{
  "init_std_qkv": 0.0625,
  "batch_tokens": 32768,
  "steps": 4633
}
Each number is 128 + 32 x the weight over its row's rms, rounded and kept within 0 to 255. Layers, rows and columns count from 0. Numbers have three digits each. The size before them is the row's rms in percent of the matrix's.

# layer 5 attention key, 64x64, rms 0.0972, rows 0-63, columns 0-63
108:144137134111107143101132103126113131156192198136132139127163170126164183099082135155115098090125103184138092098138076149118102156092132161138067091162110147063156111084105074143200169134104145
113:128117111175079087189125108154127144086135104161203120152166095122117120181144070118184176149165158143106065156087137087129153148138146096133139103095157079200127127109155156122114088123120097
090:115135184178161072173146137133112110082083139137123157142150113156098130174106120195194094147102161120126085117129191115148159123118100102099162139093152130150059101105197155140135115078132083
119:176099125122084151094119137148125147117168108124127118105135109153170133168109098110107181132067091163124071048166172094136144166146193150157098113133159125139182132113059063132088129091125139
112:143146184162111145170105109165137119061117088101142160132110137207123137155111096111181140161163132067125131086131180106154138139164124170075082141108153113168063147065106154150122113084147112
104:101164132139175109138072123156189145224110120196136151116136081138139121118120156104120083099107158127129102188138115137090137131154112136075126174117106126100135055182108195147130132119174144
094:141142142102063142095102180133083129126169157117155069136117126171113112134117166129076162138178089152103120125155162100118117123126149137135101103174182116099190105144052061112187149134103179
109:142157120113108126121151135113104159168127118106099139126100123139134081112167179135113138079092110186171235140108095178152161115100090211142124141139130169072138137142121096088070141102127173
099:131112114159198124198119082124136060068133150067120152152106155098168120064167136133174093155121119101114142102115165132105141148110142149169175109120116089184131140122166158174081136142106079
113:082171056088156189096118135094117139119106115116151142167144177096111076093120096081061145148143139110149100158129070170115121147118116120165133115139073163128149140152089204165135078131161137
099:098104188127118080169102103129106132108113123172177119129142079158106122144110128196196145175109168118131124139082171047131132128104071170140157116083154105115150086087148102095160153101101095
101:077174105095129118122146131116127149146119162069149118122173167128123197125155160113099121090137085131082121164144045169122136109090144090124116170154183081084143143108104068189171167140121132
096:109150139166146105161127108155130126153110185111078168117114106162057117175191103132159146136108153109062083127177087142147158093100124044093126115091176144184100140142149162124114134101089131
108:130119124078167161128124143099127118109148101109115126133051192170149126077076146144109167124098220101077161179136116151126091093138128082179163170132104133133116126150101171086119179133159112
089:133115147183157113197136099126126171119119075137127133075184086119114140164167101100186132132094133133123145146107145089150178128101124048111181152076149133166076124118170168085087105091148132
102:143096126080126188130130115101137140162136105141092120123117144065168130115088146091097147101125184107154083155152133150089073187158112238137126064191134136126166103138100116114110140115111098
099:168123122074135127100157125211137105126201144094084152110122145119091058154103138133092086121092122176140174121093112190156127119129137096138136170153169124107143074120093114097098166071161100
123:151114109105171134069111166140125118105123192120105135138111167113088178133095158142079093136139106159104107082133108187120140112107138059149149157124100096115122138132146035179188126196095134
102:079126133167153054174144094145137151165100140150191153140118047126139102132165097152161133122100123100083097193115124099157171067104099099131155188111175137130127105158145156118092103121109086
092:110115117077155174137149136062123114122182152114107107134131183127124072079138168119114131098117114148135198191122101179114139113099131143181158141190131139104203102077101159100113176139111153
084:160100116051101180053125137164152149166169129154109159133101191095142138083073131123089111134140105137133132161100086148115116140170143166110126174196119119134137140125065073118179145149158149
102:155151143111109192090137138114158175169120105113076118127088167173171140086086168131093070104143113114147189082119135154109134108098099192099131122119080142042102116166130100130121144146138180
096:104175151160087084180107107162088131096111182126200113113180095137124149144190101094147143157174101113086084122167113108127135120087130054095110103100108099128136154084149186143152122156116161
115:084170100086172125098115198097111113059133106129158086112123156133139118170113115137085108126213151056098160188145157107140133143174143082115185167153120091115103126137139156155120111149129161
113:200178123167143108176147107122134059070140134092108117113132098079178139103177148135125100108095141108154128136172140117145103130117128164152136066094099118163123135160170084189053116100116090
090:162174109057081143078113156149112170133161125137129117133125152157123142105073165108075102149141168164182131123084123144104102164158091199137071124146101114084157102130078134082188150148148110
115:194156108078109137128119126102169166191123129116118118134116189146139213092076172115076101084131182151148116169097105132132105143105104163126065073130096141102125104133096126143181150165130132
096:161145093142174165138118110178137163148076102042094191157142187112089162102115158119104096166132165154094104105153132190110152110099155089120095146092086115142115137174100147168164089117147122
101:092134132178131112205118091137148152148067107114148125122143112143093135125150111125186146109155174076080097166100140072125146096119095067141145097090153124136093158144166221083109160127130157
121:126097091118189119169106135142142134179133103127134110114116102114098091074159119106126127156079200120158199185117181120122114133121119135126208144088123091122133094196118147109048139109143102
097:159159107198114151173109107096131099116070110120126144140161124149154136182153109086148161132129096101109081112155134100128142147104119108130145091061096153162093204144177206164091074149144151
090:122114136077127156089136167186143163107196112113133119104109135180115088105079137127086097154096150122144183155107097190115110133151148143139160169176100164111062079111100148073136175149174108
103:138089178151138154182106084138092116145125109137149147159155101099143128099120131122158158113099112139110147084171209108111166121095123164163116100045100100083167111179178186112074106089107132
088:144125098168057083088126155105112136100115197120145140162167161081142155114098128146149119159114133122059180106140156092101130139104129134108079162065089140109146071190192121134101102110160135
097:087145109070103125132109159178152118113129080080150094106137130140091133121133155132128200110157130148134111137138105162102127125177145120150093159202182134180166143029055093114141141104132116
099:104142134137159111148105072100141185164095134141151146117146163112142192070060096132159129087127161126109146163140123093130147167123096117082111131109092119068156106221195154152122085160136140
087:101130108189080161113164106146140098072130142149123104093132127177127140184176130146172158146148110051123123152123153148038153125100148116097143151096175154166108116085140171076094105168123096
103:107114071091105120123125151208099125111125135144147133134105139142090096167152135117133143159152161173101122147132109152104141092154181102119135166180214127171085138047076117111150141097073077
093:133145163213160145095122092083176128131088167116070128112140139131128157144171156109143141067114077040185092128128113102155136143103112134105089100119074144117125149169130157178094144139137174
101:099142092069080116153132108156090131101122046111183114145155116128107092113113127136124135132125173184138188184101158150101110129163131148105087099139108143191125128081091054167112109118183102
091:118110098056105089120188178146170115174126148071149117106162182161085150124109138107088142112146187176111114104128150158128145116135098084126123191147162082152098099069088162111176121113142131
098:133093132035135117139124123149117136216143148126148129173153114157161171162107158113105150148065155087152117117131097055094161160077101154151117160101093109095143101184135118173113095117107163
092:090157106157136127146123081131121191185071171197098084094163120159137153120077074176162118118082154085142140150172149165134141125091066104112143113114064135126127106159165118113112103096146142
098:118151151127097152155095135125086131157092182110077136153158081107179105192106101153095113123090135127080134142155136160124115147136129195176127105162126149172203080120135107130043116137171091
093:144116140135151134140138086084130138149108157154157137144129142075153132096122119122133132134132109091127134102103145066170101120049112163111154125094078141090162111237239138136114128173125145
101:111125127172135116119133074072152135156150151108112098134137164102196164064131159105123119092128123132115151065147108070166140165088118183150125133116076126041137142188176122126127104115109186
102:114145136127126112098120173169109119090113094106123148153110125159086062177139069123138134146131143144179095159152128171097103124134141133131123137174187101204088152025095123104142152175164100
100:128117137162153138099159104068144132165124151133111151124189137160167170102123142130100097112104138146074177108145114119160098150063157151077132118146082166049165161215149176164121132098112130
101:193078094160129173136137141153128173118123150109157158135076147163122049147143124131128128197131137137170036101122095164145079122115109121151141076143129153120099128079154074143117105178097103
100:113107146200173133127099074068101146167077172189134119144162125093150160100144129125135117110117103099133147133132153074146132154085095143138142142085079138072168106222163169145103109118132144
092:091149118111075116113127143115152140134155136093116128093140129142122093122119143084107095117144166146129144171155111177069176131220134121124107150251151122170121156061118131108144106071132137
100:156137101096101117133121146188114095095144083108125145146143154136117117166157102110128129146153127174133124183080164151089122094186120112162125140162206101213103127042087104151116165126155086
087:094155109127133140129153125069136174194181126140097118089196172101135132129121171109144082087168166145132197124091084089182114135102107093100148113120092122058142154125197116122117122099114140
094:126118098083103087123130194190115108116134116106147129122169102137122095144122133122085124147119143139141075113148125160104148088195144113149073091178213123176095165051076087100137137123124094
103:157103134083149120107154131118115096117100112104138144084174191185100160157137163139140086121117087156120137166104123151115134099058143098061124136192195156141123129078113111107220116133153103
098:135187139133092163075139155171142126076113084138120138119097113092129145105127133138137150195085137167049188094150151124208096151136187092126152141135109173125111124088087092093131081119122123
100:151141138074098111120109187172112107104138086123101145151125127157105109221113132141090112149140132175122133152122093161119129103185122139140106111183178143192103117061060106103117171106160078
088:149137158098183142088137163122093135158169136118138158070165142123095105137158148088071108128143126171141179169145099131158146135229149056103107136142162125135091129122158148104079164104070100
093:156074174144178157155131143125124077113095141128184125153191114074118142090120102149108167133090085099100062157127192087145161122083148094163127078059142103117163118167117147153133149145123109
093:129138148160101129069121129069126116119141127134120099131135194130111086180121180108097075087166136177147183097139077128130107173102097090126139099158109216127096136088116126122129140094182187
102:122105134091082112109137141136146097091133114109131124133096173182126104163119164108114130129154125178132136145105132166146122126169116153120128136249181120164098120045045136095111145098130077
097:149113214087134146122127148182145176159108085121109072096148139144131131109105132118193111163118152102064120068115108107116148108099120103096145142126163107079070144172069189120123125105115081
087:051139182137158151124141115068135145150129147121167095117131097103135167105110104133116134124162154108156132188116085052188151147072095130147152115091090128124145122187176150144211152117135160
105:157130130143149140189109078092155153101121145128083084152199158139169111107168137110114087084096144083151169084162077149096134127172166161130103109129159135151097055178169105103150086094131139